Weights of a small transformer language model: rotary positions, 319M tokens.
Each number is 200 + 30 x the weight over its row's rms, rounded and kept within 0 to 999. Layers, rows and columns count from 0. The size before them is the row's rms in percent of the matrix's.

# layer 7 MLP down (transposed), 704x256, rms 0.194, rows 361-369, columns 0-255
102,157,198,262,197,173,187,157,196,185,227,197,200,239,161,204,201,214,185,174,177,212,176,247,164,211,220,204,238,175,230,218,224,210,217,222,167,219,219,197,197,200,224,278,157,181,229,132,169,208,146,205,187,224,197,271,147,163,234,189,163,214,207,181,211,140,204,191,177,234,240,203,198,221,212,186,167,261,186,219,140,205,213,157,244,181,196,222,218,199,172,216,188,158,151,270,331,227,263,161,170,192,200,208,144,191,189,200,243,167,265,196,181,200,175,244,203,213,197,203,188,192,211,182,219,215,194,209,165,216,226,215,208,217,198,180,232,214,230,192,206,276,175,173,231,226,182,149,239,215,235,241,176,214,230,189,211,233,166,242,146,191,202,238,181,305,200,182,194,211,200,163,227,186,175,156,155,236,214,199,199,203,206,229,214,191,159,198,209,236,181,177,210,239,197,201,205,214,204,175,209,161,215,155,208,223,173,177,220,216,208,171,211,227,221,236,206,175,263,214,230,214,187,166,204,254,197,218,190,190,180,197,214,203,182,191,148,238,193,231,211,200,144,204,180,225,172,132,154,209,230,194,241,207,222,199,194
105,214,233,231,193,246,221,180,209,194,147,204,168,194,192,166,231,206,210,255,236,212,185,266,240,198,209,193,184,208,239,210,155,163,173,177,252,124,209,225,146,217,215,236,227,292,232,223,266,127,178,233,195,204,193,164,196,167,204,187,210,194,252,200,233,182,195,172,181,175,165,180,147,237,180,218,243,243,253,202,207,193,223,142,189,178,165,207,186,216,180,199,224,197,242,187,219,224,235,239,232,187,116,209,213,203,202,159,230,158,203,169,200,214,208,145,260,269,164,166,235,225,225,205,157,241,239,206,227,244,183,145,233,177,198,176,245,218,172,210,157,216,212,189,241,184,190,220,185,203,195,219,214,202,207,232,209,209,230,206,231,242,211,237,218,211,214,185,214,206,236,187,144,236,207,249,204,286,184,184,218,232,158,189,236,151,172,210,207,220,155,239,199,203,190,273,221,243,213,204,221,203,230,220,206,178,171,193,156,217,219,204,241,173,158,236,230,205,234,201,199,163,231,191,198,198,219,171,209,214,188,189,215,207,210,141,190,212,200,147,211,216,157,216,170,201,187,212,136,215,180,186,232,223,197,191,223
110,151,250,189,181,232,209,209,187,236,203,220,173,154,188,187,185,256,251,219,191,197,159,208,234,208,218,192,213,212,146,125,198,189,178,164,220,162,222,211,211,213,193,178,239,195,231,240,193,203,161,210,166,222,201,227,173,238,151,207,234,222,217,177,208,179,162,183,242,192,187,185,174,224,181,156,230,224,193,262,218,192,237,236,216,244,215,197,169,171,190,246,221,215,224,142,180,270,228,141,162,180,187,209,231,183,192,127,209,218,229,210,157,186,185,186,186,201,159,187,237,201,237,179,175,208,218,228,175,216,207,244,238,233,178,217,250,259,250,223,239,189,185,176,159,195,204,198,186,221,226,212,244,196,158,166,207,141,193,207,205,178,176,207,213,170,183,175,322,180,228,200,175,217,150,225,160,249,169,202,156,189,206,130,224,202,163,208,203,251,255,208,216,216,188,222,192,168,169,284,188,217,179,217,211,190,200,217,214,170,197,184,253,205,159,198,209,263,187,244,212,176,166,171,220,222,212,229,188,171,225,208,195,175,162,184,199,198,236,229,193,255,228,209,151,190,152,211,163,179,204,214,221,252,217,222,237
103,246,242,192,169,237,162,178,216,243,231,139,181,193,151,266,186,197,206,169,219,196,179,204,261,208,233,208,237,186,205,194,175,219,236,194,187,197,197,162,247,219,178,224,154,188,188,182,232,199,197,193,238,235,231,220,213,151,220,204,194,201,258,228,174,196,205,242,259,203,182,183,269,236,223,184,196,176,200,233,180,240,229,164,248,192,217,235,176,203,275,262,132,217,186,197,178,146,224,238,209,208,145,193,185,237,209,233,229,289,227,111,202,160,208,192,148,209,188,190,224,204,206,195,184,149,216,185,197,192,177,165,157,175,234,208,206,191,217,203,186,235,181,188,193,156,209,94,176,204,228,207,214,205,213,199,248,239,192,216,189,216,200,242,182,259,166,217,211,153,160,196,176,202,196,205,240,171,190,162,207,210,138,211,188,151,210,259,197,154,231,231,188,157,178,174,191,222,245,205,177,213,188,171,189,184,228,174,220,188,221,229,193,178,207,140,157,173,206,247,225,195,219,172,156,228,218,230,141,222,209,236,213,185,189,190,276,220,223,190,189,203,203,191,172,202,211,228,168,186,197,175,171,185,203,213,210
102,233,175,170,211,217,258,233,210,188,226,184,190,169,271,193,164,223,240,243,161,185,151,224,207,131,187,242,179,262,200,164,173,204,185,249,244,189,163,208,180,179,180,132,155,173,163,210,211,219,185,175,235,172,179,204,170,192,230,210,254,128,223,225,231,245,202,208,213,257,205,237,231,223,165,212,184,226,155,215,191,205,230,158,258,165,193,221,213,190,180,190,136,181,176,207,229,181,246,138,234,180,171,252,198,231,249,184,258,191,250,216,251,204,223,221,208,226,206,227,200,211,240,213,208,169,251,212,197,191,200,163,201,214,182,153,220,218,181,193,186,197,133,233,201,211,158,182,158,171,180,192,277,234,174,225,191,161,235,225,175,209,135,177,255,159,234,189,202,148,190,194,221,233,170,219,165,158,171,215,211,173,229,213,204,161,203,162,252,211,205,183,239,200,228,224,177,200,220,222,191,210,184,160,223,172,138,167,199,221,255,208,252,221,215,156,227,193,190,233,210,196,157,195,152,203,210,157,217,214,215,239,184,175,187,226,215,212,206,202,192,210,224,233,193,250,215,215,181,176,199,228,217,199,242,181,226
095,207,237,188,201,157,185,155,187,187,190,229,219,210,178,158,175,242,267,206,192,158,232,192,243,174,203,205,233,191,209,218,167,223,154,231,201,215,203,187,181,205,174,20,206,231,191,178,193,186,189,169,184,257,165,113,194,240,243,226,147,199,176,197,189,182,199,197,165,146,231,241,158,236,213,196,226,203,224,198,193,201,170,179,226,181,222,231,162,168,207,187,262,225,196,226,160,206,179,198,201,189,151,210,208,158,237,204,204,199,200,208,200,199,190,203,162,243,181,184,247,233,230,169,240,197,175,179,236,186,218,187,180,193,161,211,188,156,211,227,192,177,194,211,206,199,185,187,206,195,227,203,174,199,158,193,193,194,216,232,211,217,279,192,256,205,190,209,191,232,223,192,234,210,147,210,194,250,199,227,163,173,225,176,243,221,187,229,230,215,228,175,145,226,220,187,199,156,152,207,152,187,178,252,235,257,240,195,199,227,198,232,144,196,226,182,192,179,198,215,220,193,218,236,183,238,162,213,143,177,219,215,180,210,158,174,240,225,183,152,239,193,273,214,171,216,208,226,142,193,226,160,228,184,193,223,215
083,198,238,200,198,192,176,184,190,205,177,184,209,144,143,236,186,206,207,234,196,182,206,200,237,201,197,172,180,178,172,189,183,209,217,181,199,202,192,195,194,233,165,0,195,187,188,202,226,204,247,173,156,226,227,192,225,182,232,206,231,192,255,202,182,231,127,190,190,184,207,226,199,212,170,196,223,199,188,158,186,177,249,202,206,249,187,203,216,227,179,219,205,200,213,252,37,174,172,222,212,190,225,227,158,166,187,162,195,186,184,208,205,194,202,195,235,219,168,200,205,179,209,195,173,208,187,179,195,223,200,199,205,189,188,271,209,199,193,196,148,186,238,219,169,238,165,191,184,169,195,207,184,183,182,208,233,166,216,190,187,200,199,182,201,173,217,201,203,163,205,212,190,205,196,244,200,217,226,206,170,195,195,193,211,222,215,206,184,196,207,190,191,208,243,186,187,179,261,206,214,198,195,204,193,237,218,215,199,227,200,233,201,170,211,201,211,222,185,173,217,201,192,169,215,180,211,159,205,235,201,188,197,190,178,196,206,212,206,201,195,241,215,209,201,178,207,181,121,205,196,223,186,196,197,230,222
102,169,205,214,173,142,169,216,182,175,133,231,170,211,222,218,232,230,234,202,231,192,209,214,250,164,201,225,233,168,207,252,214,264,244,208,219,255,182,216,222,238,239,198,222,247,240,204,270,169,166,195,232,182,137,190,202,212,134,223,206,204,155,225,171,152,239,155,173,185,188,221,217,179,166,279,145,179,173,166,205,143,228,214,135,246,172,205,211,235,216,175,194,164,161,224,256,190,199,196,219,209,251,180,257,200,177,254,229,170,169,274,153,213,226,182,186,155,248,185,201,218,265,222,212,162,210,205,219,195,184,201,177,238,245,171,157,197,144,219,213,227,199,205,223,216,169,166,186,223,231,206,223,184,216,223,229,185,209,200,185,222,193,179,195,177,199,212,196,189,207,202,158,219,221,188,219,291,179,177,216,179,179,163,224,190,168,190,225,193,194,220,173,171,153,229,176,220,222,193,206,156,239,174,204,165,219,177,246,232,180,203,189,203,233,213,197,190,199,171,206,218,227,191,201,217,217,206,188,190,186,136,171,199,195,178,229,150,153,227,275,149,164,209,184,249,202,219,188,241,203,218,191,231,215,189,235
100,208,204,193,168,183,207,187,199,212,218,199,168,218,243,262,237,233,191,263,234,174,187,229,213,176,169,157,198,210,207,169,180,191,198,237,235,147,179,165,184,182,232,387,172,201,206,193,174,258,221,231,154,149,208,209,263,203,186,167,168,135,182,191,191,190,220,239,179,215,213,221,207,218,247,186,201,197,218,234,143,157,187,180,230,201,191,164,170,206,137,143,182,260,186,179,122,192,204,187,232,228,193,199,213,199,174,234,224,182,233,175,184,210,250,188,188,247,250,170,194,194,214,240,192,205,195,225,274,204,191,206,180,211,205,194,188,205,215,242,182,215,189,166,200,217,242,222,204,165,243,186,202,187,189,201,222,195,202,206,151,188,201,189,152,178,179,197,165,236,160,245,209,227,185,222,188,204,226,161,214,185,215,195,170,182,189,197,230,236,207,180,185,200,233,202,174,192,180,198,249,189,240,191,186,188,248,213,229,243,177,168,178,139,171,226,202,166,223,182,195,182,207,211,265,190,215,172,221,142,244,222,245,208,191,190,196,214,182,214,164,159,224,201,109,191,188,180,215,200,206,193,204,237,196,202,210
# layer 7 MLP gate, 704x256, rms 0.193, rows 362-370, columns 0-255
102,199,203,193,222,151,176,189,166,183,177,199,216,183,220,205,218,223,182,202,175,186,209,157,150,189,190,225,213,199,207,207,174,175,186,209,236,240,211,170,176,188,204,293,139,189,220,262,157,226,212,152,206,218,213,171,202,225,194,203,154,271,250,251,144,212,146,168,173,217,203,199,156,238,211,234,208,144,229,181,174,182,208,170,215,168,244,213,211,184,199,185,189,106,135,179,175,222,199,218,190,201,137,213,216,168,210,220,200,177,250,217,199,221,184,204,179,188,187,155,241,174,176,156,149,210,188,207,200,239,229,250,173,179,199,168,225,179,206,212,213,231,197,188,231,219,193,266,172,199,271,206,203,162,159,180,193,224,241,239,185,225,207,203,252,233,215,235,204,217,163,208,233,214,238,208,246,202,205,240,191,188,206,228,135,230,200,183,142,205,184,170,155,185,203,204,302,248,221,230,199,191,184,125,226,281,186,180,199,211,208,185,195,196,165,152,190,180,194,218,185,251,182,207,194,198,204,181,256,208,196,227,197,186,207,217,213,166,171,186,158,160,206,218,241,237,222,181,185,184,232,148,219,187,230,166,160
101,173,190,192,206,214,201,205,186,213,224,218,179,210,182,268,206,176,209,161,194,211,200,210,135,182,233,233,206,163,178,258,270,173,188,185,207,161,200,147,208,194,228,185,160,234,190,175,163,184,243,182,129,207,206,229,192,175,134,226,261,172,177,128,155,164,211,238,189,184,214,199,192,238,159,210,187,201,200,174,253,169,170,152,197,181,265,176,214,211,181,225,151,223,171,206,169,256,216,252,170,262,219,203,224,170,135,209,187,193,191,175,238,209,203,197,205,186,209,208,194,195,202,198,247,155,176,233,216,162,168,152,187,184,188,261,169,157,181,197,190,221,164,206,175,237,144,230,193,215,195,213,172,215,217,218,169,211,201,178,142,171,208,165,210,173,248,181,213,147,243,200,191,148,225,205,259,209,187,211,174,205,176,196,209,241,243,179,187,204,146,225,204,254,244,175,270,216,214,206,252,205,216,143,183,194,176,182,237,241,213,220,180,221,200,233,252,205,240,225,187,200,218,221,198,181,211,176,141,195,129,197,225,182,170,211,171,167,225,193,212,189,192,199,252,211,222,232,257,179,132,164,199,214,173,202,218
097,193,182,176,249,188,167,151,217,178,230,196,157,162,220,204,222,212,211,174,224,229,186,180,216,201,228,160,220,171,222,145,236,162,178,246,176,248,188,182,183,177,283,231,178,172,232,186,200,232,153,199,212,180,163,248,145,211,139,157,160,229,198,164,215,185,176,181,192,199,207,185,159,178,155,164,220,192,176,166,205,210,217,134,211,168,165,184,196,206,226,138,193,170,209,194,221,188,165,230,225,182,233,212,212,179,185,241,202,163,162,175,143,240,212,164,162,179,191,173,194,178,171,178,163,210,206,262,213,195,221,219,138,224,181,185,251,180,232,208,226,188,217,205,209,216,256,199,201,298,204,217,196,207,186,209,251,228,172,209,230,269,227,173,167,152,173,210,175,190,218,225,235,200,153,157,205,179,201,184,202,216,160,223,215,190,255,171,213,183,240,229,161,182,162,192,197,226,149,164,223,172,224,218,259,208,172,267,231,227,207,184,175,255,223,178,190,235,190,182,255,201,173,210,231,192,134,242,258,176,246,205,192,213,218,214,169,155,214,200,198,216,217,169,174,205,133,191,224,190,191,247,203,234,206,174,212
105,249,173,233,185,178,218,201,206,190,205,145,234,134,183,191,164,250,241,212,205,184,137,235,183,259,173,209,200,242,215,250,203,190,166,232,257,183,191,160,165,196,219,241,187,219,213,183,195,196,206,192,216,159,192,180,207,220,208,137,213,211,211,152,176,190,224,180,164,236,160,208,209,162,228,202,165,225,156,157,213,203,201,123,180,220,133,206,204,206,252,172,224,216,240,207,196,200,172,213,203,180,209,161,199,211,214,194,197,262,178,263,267,159,233,178,168,179,180,180,178,209,178,189,225,166,151,207,166,280,145,179,249,196,188,191,206,129,194,200,221,226,179,236,188,196,154,172,213,176,185,195,185,187,185,170,146,229,146,212,155,161,228,152,169,221,202,202,192,186,192,227,178,166,205,218,223,220,184,208,197,202,237,201,199,264,165,218,213,155,124,178,197,169,231,230,177,196,189,166,151,165,188,214,188,164,181,212,176,180,171,200,199,177,172,211,229,251,237,157,199,208,236,232,203,162,168,193,257,253,217,194,199,190,195,167,189,203,189,196,176,169,166,221,204,172,251,180,207,273,229,260,169,184,194,184,150
100,228,171,186,207,208,143,186,181,173,195,191,169,180,173,151,193,197,167,237,188,204,189,214,218,184,179,212,233,199,177,248,227,179,198,171,263,156,228,185,191,211,210,180,224,239,223,174,177,224,202,183,248,198,169,168,255,202,204,187,137,177,198,213,175,167,234,191,208,165,179,214,190,185,157,178,191,216,247,218,223,267,185,207,160,228,222,239,159,203,197,230,252,191,167,211,207,176,149,239,205,197,189,185,184,197,149,255,237,256,163,276,198,198,192,172,213,132,168,210,194,153,211,203,228,185,216,156,264,180,208,211,224,160,237,168,177,213,244,188,121,217,206,229,230,214,213,179,154,217,197,190,214,231,303,244,212,178,191,190,205,218,198,226,216,178,183,188,151,210,183,218,245,238,238,270,227,260,225,214,176,175,237,216,188,233,139,179,168,212,213,211,190,195,148,203,176,208,169,184,215,206,153,206,194,176,171,191,137,143,192,224,181,201,202,216,205,239,195,216,179,167,176,166,255,207,217,252,192,229,225,229,206,292,156,169,190,216,176,198,200,196,170,221,228,150,160,147,192,185,206,198,232,217,193,229,183
098,225,170,224,188,162,224,198,180,197,237,224,235,237,171,127,162,206,185,252,211,196,214,188,214,211,224,199,219,183,216,237,150,201,254,227,215,235,197,219,189,214,207,213,224,217,211,231,160,189,154,179,143,209,142,174,167,265,191,184,206,220,208,190,174,237,199,144,213,147,191,176,182,170,126,212,160,190,211,215,204,213,162,224,208,210,221,193,161,185,175,241,235,190,172,160,168,208,223,262,240,188,194,234,227,163,204,212,218,182,256,190,178,218,223,197,173,211,212,219,222,158,200,197,236,175,174,194,207,173,161,167,234,209,223,221,213,255,153,192,200,196,209,210,220,229,246,130,256,164,282,180,236,215,207,165,210,213,207,209,164,213,249,235,200,204,185,187,257,254,229,219,180,161,157,184,221,146,160,199,208,200,177,201,223,221,173,224,186,183,187,226,193,206,210,171,240,207,226,194,223,199,184,168,230,208,222,252,179,136,195,206,221,229,190,180,148,234,163,204,221,148,172,221,138,217,201,248,179,210,197,234,262,160,162,238,215,223,227,149,259,202,150,208,202,224,222,161,163,240,144,220,216,195,197,126,165
105,168,224,225,172,222,179,205,156,234,218,216,227,222,174,240,196,144,169,219,210,212,239,248,202,98,252,186,179,163,205,133,210,188,148,189,194,186,195,204,226,212,210,201,239,229,217,188,195,184,144,212,217,162,238,195,196,196,231,196,195,208,208,199,195,159,192,194,200,200,211,235,201,227,202,207,189,185,197,194,186,194,218,206,235,180,185,247,126,204,178,209,143,174,168,208,230,200,206,237,184,159,219,181,188,203,210,171,233,201,193,258,221,234,217,231,160,163,214,202,251,200,186,242,227,146,175,235,187,184,203,214,230,214,223,202,154,210,162,194,153,183,194,142,159,221,168,212,170,204,176,165,194,217,157,174,219,237,234,216,228,208,237,247,179,174,212,256,242,175,251,224,257,247,192,187,203,160,224,242,184,155,161,183,196,156,190,204,184,175,220,203,211,139,226,188,159,151,230,244,271,223,245,154,189,215,171,257,178,261,214,204,186,211,194,226,206,252,233,200,227,221,272,191,187,152,138,165,203,200,186,167,230,174,183,210,192,176,184,194,166,224,166,231,196,141,190,231,152,210,210,172,227,185,190,225,289
099,205,208,217,149,240,191,196,174,173,221,208,141,173,244,163,215,179,118,197,213,175,167,250,219,155,203,186,204,167,180,175,175,223,199,176,132,250,155,174,246,245,179,186,250,170,161,256,178,184,260,228,171,239,223,178,242,226,169,193,236,210,197,193,159,204,204,192,206,181,233,197,204,202,217,147,188,258,198,185,189,244,176,177,132,208,218,250,211,168,212,222,214,173,255,167,184,214,171,220,200,136,169,198,181,163,200,176,219,229,214,214,202,211,189,196,177,162,180,222,210,166,181,187,192,199,169,216,194,207,212,113,193,185,254,163,206,198,173,173,217,197,233,188,233,208,142,228,197,212,191,202,167,202,230,172,179,168,261,204,259,178,201,142,219,205,178,195,176,132,169,185,221,205,230,191,179,242,180,240,224,177,142,206,154,199,177,192,140,187,211,231,142,253,209,194,212,198,172,177,174,207,155,160,236,192,231,239,181,206,240,205,219,222,211,212,182,212,227,212,218,206,164,181,209,220,268,206,195,168,145,254,157,202,195,213,203,244,218,222,183,204,213,248,262,222,237,238,188,162,159,200,195,191,202,146,230
094,175,189,225,203,196,194,193,169,242,215,199,139,220,177,134,192,157,188,150,223,200,151,191,170,147,187,179,216,202,195,167,258,202,193,179,264,189,183,201,208,196,168,165,191,206,158,196,207,141,255,191,280,223,180,211,179,177,207,155,176,234,228,195,205,182,175,186,173,187,247,275,184,214,163,197,222,194,198,252,188,203,187,197,188,198,223,215,229,242,209,199,166,156,186,263,183,181,213,186,230,196,255,226,144,156,203,161,248,176,172,210,254,221,232,175,203,158,156,213,214,168,207,208,176,165,158,153,147,160,189,230,221,221,219,209,202,206,178,242,198,216,167,221,206,150,227,234,197,262,194,201,195,176,169,209,232,177,220,254,192,193,229,148,185,206,232,175,179,253,185,143,252,191,185,151,155,193,259,218,184,176,211,144,223,250,172,218,125,173,230,194,193,231,197,165,192,152,217,220,238,152,183,177,221,170,207,214,195,226,176,220,207,218,185,201,178,217,200,196,204,206,261,243,247,171,200,215,170,208,244,198,172,228,185,229,208,161,184,214,226,254,191,252,184,201,209,230,178,159,157,205,209,155,191,137,204
# layer 7 MLP up, 704x256, rms 0.205, rows 362-370, columns 0-255
105,220,219,136,197,204,213,156,171,209,172,151,211,131,190,202,225,243,182,177,181,168,146,247,188,230,215,218,234,199,227,182,226,181,206,176,217,204,246,200,222,179,229,208,236,184,164,237,223,213,213,162,192,202,147,171,238,182,214,250,217,231,189,174,148,257,174,174,238,181,173,191,205,145,182,220,188,213,238,231,215,170,235,94,221,234,194,225,275,167,189,194,215,170,171,171,230,217,203,203,196,190,168,197,233,204,200,199,201,225,206,249,186,196,197,242,197,240,199,198,210,212,155,157,185,228,251,266,191,238,233,254,165,202,187,170,215,238,199,203,205,230,182,229,214,241,154,232,190,193,200,198,172,184,161,207,207,194,183,186,209,250,192,247,213,235,204,251,209,247,198,199,173,196,206,251,234,225,212,191,204,210,224,190,162,196,178,245,209,196,237,173,144,160,157,224,204,210,168,210,211,205,151,156,188,189,222,247,123,186,215,175,187,165,185,188,212,201,192,182,167,218,205,256,182,207,195,151,189,197,239,212,205,174,244,192,175,223,106,207,214,182,208,222,193,277,233,187,197,131,292,184,212,203,170,168,183
110,186,177,186,215,171,216,234,184,236,213,232,220,185,179,235,181,221,187,208,184,206,153,259,207,217,240,183,187,234,234,195,233,167,251,214,236,198,203,165,227,166,213,203,217,228,179,183,266,138,216,215,174,183,216,207,225,158,165,250,213,173,238,158,202,166,169,207,161,159,182,218,188,230,146,124,158,186,160,189,242,207,179,194,234,228,326,99,169,202,183,208,179,215,188,164,197,185,173,201,228,210,281,229,216,139,245,164,171,201,221,214,225,210,192,247,194,220,198,185,173,167,221,160,176,202,251,251,183,239,218,171,168,209,206,240,214,204,208,209,184,160,174,223,216,176,162,185,149,179,217,256,204,201,186,209,179,189,182,179,205,192,194,212,144,153,181,196,217,162,211,137,165,201,244,221,249,178,212,180,186,162,162,165,218,181,208,215,201,258,215,220,184,181,175,203,163,155,200,215,215,216,183,179,229,225,196,206,169,176,168,164,210,225,168,209,190,229,250,183,255,168,239,203,222,143,173,188,177,189,177,188,195,162,170,176,139,159,180,195,158,207,169,216,220,182,186,189,207,175,218,162,165,195,205,205,171
100,179,183,161,212,182,212,203,228,191,154,210,175,183,208,211,237,222,249,156,200,195,207,226,220,191,229,161,185,225,207,221,185,162,236,251,130,235,217,181,181,250,156,221,160,218,227,222,131,241,167,180,195,198,238,205,187,201,194,178,191,161,191,200,228,229,154,215,181,226,245,202,162,194,176,218,227,180,147,229,233,216,257,227,206,184,243,172,155,209,194,150,144,192,192,163,187,177,144,223,273,162,269,207,162,174,193,202,205,189,175,207,250,177,155,229,212,210,166,175,233,175,158,227,177,204,215,220,259,275,246,139,170,145,195,189,218,154,129,192,164,209,217,192,207,197,225,188,188,184,196,227,233,237,215,158,217,168,250,139,207,164,180,219,200,197,195,176,169,264,273,212,156,153,185,194,218,174,202,222,187,131,171,158,172,162,180,178,211,210,154,245,216,206,178,184,236,206,213,227,170,169,234,185,252,233,204,218,205,172,199,182,232,206,176,203,198,212,279,191,210,213,196,155,203,230,176,197,194,233,200,230,215,219,192,202,140,186,198,220,191,196,234,192,176,210,204,209,218,187,176,221,225,210,158,147,211
097,229,219,146,184,196,204,219,225,221,224,178,188,205,230,189,240,231,184,199,181,208,187,248,163,199,220,202,183,235,280,211,177,172,187,230,229,186,221,203,218,179,233,211,192,186,158,219,228,113,169,263,195,178,198,204,173,178,199,180,221,164,184,188,253,198,158,189,213,207,200,204,152,213,190,175,232,237,189,179,190,198,246,221,196,179,248,206,188,208,167,199,246,181,254,186,192,186,181,207,240,242,149,224,173,201,173,203,245,211,111,208,199,242,223,250,221,164,188,189,202,162,139,223,225,131,266,244,208,259,196,198,194,200,194,150,198,222,191,189,173,216,209,249,175,201,177,158,263,202,220,182,195,223,173,201,205,158,177,216,163,163,171,211,171,182,184,119,184,174,176,218,199,222,207,228,221,226,165,199,191,164,235,220,200,219,184,211,226,189,229,227,208,222,168,202,197,175,223,176,185,171,230,169,190,238,210,152,153,211,196,166,240,187,156,127,200,177,225,231,240,230,240,144,205,167,235,190,132,179,233,200,214,209,203,197,219,165,241,231,141,157,275,204,217,227,197,156,241,261,170,212,182,212,212,221,148
090,175,252,219,195,245,253,195,202,233,136,223,181,244,223,181,220,191,169,188,194,202,198,192,273,249,218,225,229,219,194,217,262,201,256,163,199,159,183,198,206,177,204,195,213,181,217,255,229,203,185,164,167,232,197,196,193,197,181,167,248,195,230,205,212,160,197,214,169,220,208,212,271,204,196,199,189,227,180,182,164,224,223,178,175,265,210,228,238,259,223,148,244,232,209,189,262,178,171,223,207,159,226,171,137,205,211,161,158,208,195,242,216,208,230,180,199,186,252,189,154,213,171,146,216,166,217,190,223,223,216,188,164,201,214,244,180,191,195,178,201,248,207,226,172,253,257,232,237,177,178,156,151,239,260,167,149,204,155,219,236,221,180,140,243,191,192,222,172,228,172,169,209,197,209,217,182,192,214,244,192,248,284,181,193,216,159,173,189,183,235,263,224,249,200,230,214,219,221,167,178,148,188,171,210,228,156,210,262,192,233,170,173,200,244,230,230,197,215,208,189,172,226,180,230,147,150,189,151,147,191,201,205,187,210,187,203,170,186,240,180,203,266,187,193,227,220,210,197,201,176,193,202,185,236,204,193
093,230,210,182,173,224,237,198,191,225,199,198,235,226,198,151,255,194,194,215,237,227,204,158,199,207,241,229,240,171,210,199,189,193,214,217,218,209,211,230,205,228,205,192,222,197,190,208,202,193,161,165,163,171,188,193,188,219,201,203,195,232,210,230,184,226,234,148,249,178,209,153,238,183,168,262,180,179,193,214,184,221,146,190,229,198,189,213,189,175,226,120,239,216,156,158,218,203,207,223,241,210,197,203,225,139,188,175,215,224,280,150,204,254,247,169,205,168,227,255,212,200,221,146,207,158,180,184,185,195,181,188,238,198,203,195,234,219,204,195,124,224,212,182,196,206,184,161,239,203,248,135,194,178,218,139,178,217,170,194,114,211,177,207,185,212,134,186,232,263,198,202,174,150,180,168,201,187,141,191,206,229,160,180,209,206,119,243,212,231,212,172,209,179,184,205,234,197,215,191,183,264,239,205,197,182,215,206,190,207,202,221,203,224,170,175,126,226,178,213,229,195,175,223,166,218,207,227,201,173,151,222,227,174,194,218,205,211,269,211,245,155,118,191,245,225,160,159,188,166,182,228,167,211,179,143,135
101,211,135,198,170,206,177,212,199,215,208,205,233,199,186,216,159,207,199,239,214,179,187,200,158,194,203,239,168,197,255,236,229,166,192,207,155,141,221,224,169,192,233,251,155,204,205,260,244,172,174,184,252,200,179,176,201,133,194,223,156,191,224,151,132,162,171,155,209,189,224,187,251,199,204,164,199,228,209,172,212,219,191,135,183,215,161,210,245,193,195,202,272,190,174,168,122,191,147,206,214,223,200,227,208,250,205,193,225,227,210,184,228,180,179,161,220,213,152,235,210,242,237,175,203,217,190,218,163,173,169,225,214,200,201,172,237,202,211,275,198,213,248,205,184,181,222,163,195,207,206,221,230,193,175,148,223,162,187,200,197,242,222,205,155,178,154,212,199,207,211,257,185,163,202,179,158,188,211,222,118,178,156,222,200,212,194,210,258,203,167,210,248,164,207,190,208,195,224,216,212,193,178,197,203,205,216,121,195,243,146,217,172,215,232,192,188,168,170,173,169,190,216,181,190,195,236,226,187,237,249,278,224,225,203,230,200,244,187,215,179,148,205,167,167,110,221,154,227,154,225,203,152,218,196,207,207
092,195,223,244,144,181,152,201,190,162,193,180,233,207,234,159,213,230,248,210,251,251,198,175,185,175,247,214,210,211,182,214,206,239,220,232,259,162,205,209,214,174,202,207,154,272,184,195,203,205,157,190,182,145,169,174,176,191,180,217,205,204,143,238,156,204,174,150,196,194,159,236,187,164,196,169,234,195,207,237,158,185,191,169,230,182,184,163,198,197,211,250,221,223,195,190,170,191,229,223,229,222,185,212,204,220,172,147,147,283,209,249,175,173,217,201,189,238,178,191,248,187,247,173,180,180,204,205,202,127,208,183,265,208,210,201,217,227,184,200,195,184,209,157,215,233,240,227,203,188,278,180,200,221,210,207,212,193,184,170,190,222,198,244,183,242,197,237,231,206,159,240,154,226,122,179,188,251,174,205,172,210,164,204,219,263,256,181,206,185,240,184,255,168,200,194,205,193,216,214,187,187,185,164,173,160,186,185,209,288,173,238,202,197,241,185,232,194,168,216,202,176,191,178,186,249,201,165,198,202,200,174,218,212,259,149,188,212,196,200,211,167,154,201,120,199,201,232,160,204,144,150,182,137,212,179,181
101,161,223,212,186,211,212,224,259,213,192,162,212,257,163,197,158,244,217,221,197,218,220,173,255,240,244,218,253,236,196,212,137,210,209,208,143,238,205,207,168,180,212,228,209,212,228,169,177,218,216,186,197,245,191,207,205,244,184,155,195,226,167,186,200,250,200,209,198,216,208,165,211,132,231,193,189,208,184,187,205,235,235,197,204,209,267,221,156,129,198,196,202,260,190,226,200,239,161,176,217,198,186,193,184,212,200,216,236,236,285,162,173,186,215,186,183,227,189,174,218,219,195,216,260,195,202,247,211,217,250,219,210,157,178,208,154,278,198,202,199,208,219,216,236,152,237,159,223,172,186,212,221,200,168,192,143,203,222,194,207,164,208,197,194,197,154,249,209,181,227,181,186,252,189,228,163,175,203,266,148,214,199,229,232,246,253,168,218,168,158,186,230,131,242,187,221,239,177,200,145,194,209,189,228,250,189,188,170,257,200,202,212,121,197,234,195,200,189,179,189,201,135,198,165,190,133,201,241,188,165,185,215,183,231,166,180,174,198,163,218,212,203,186,158,187,159,224,227,166,180,194,274,210,235,223,200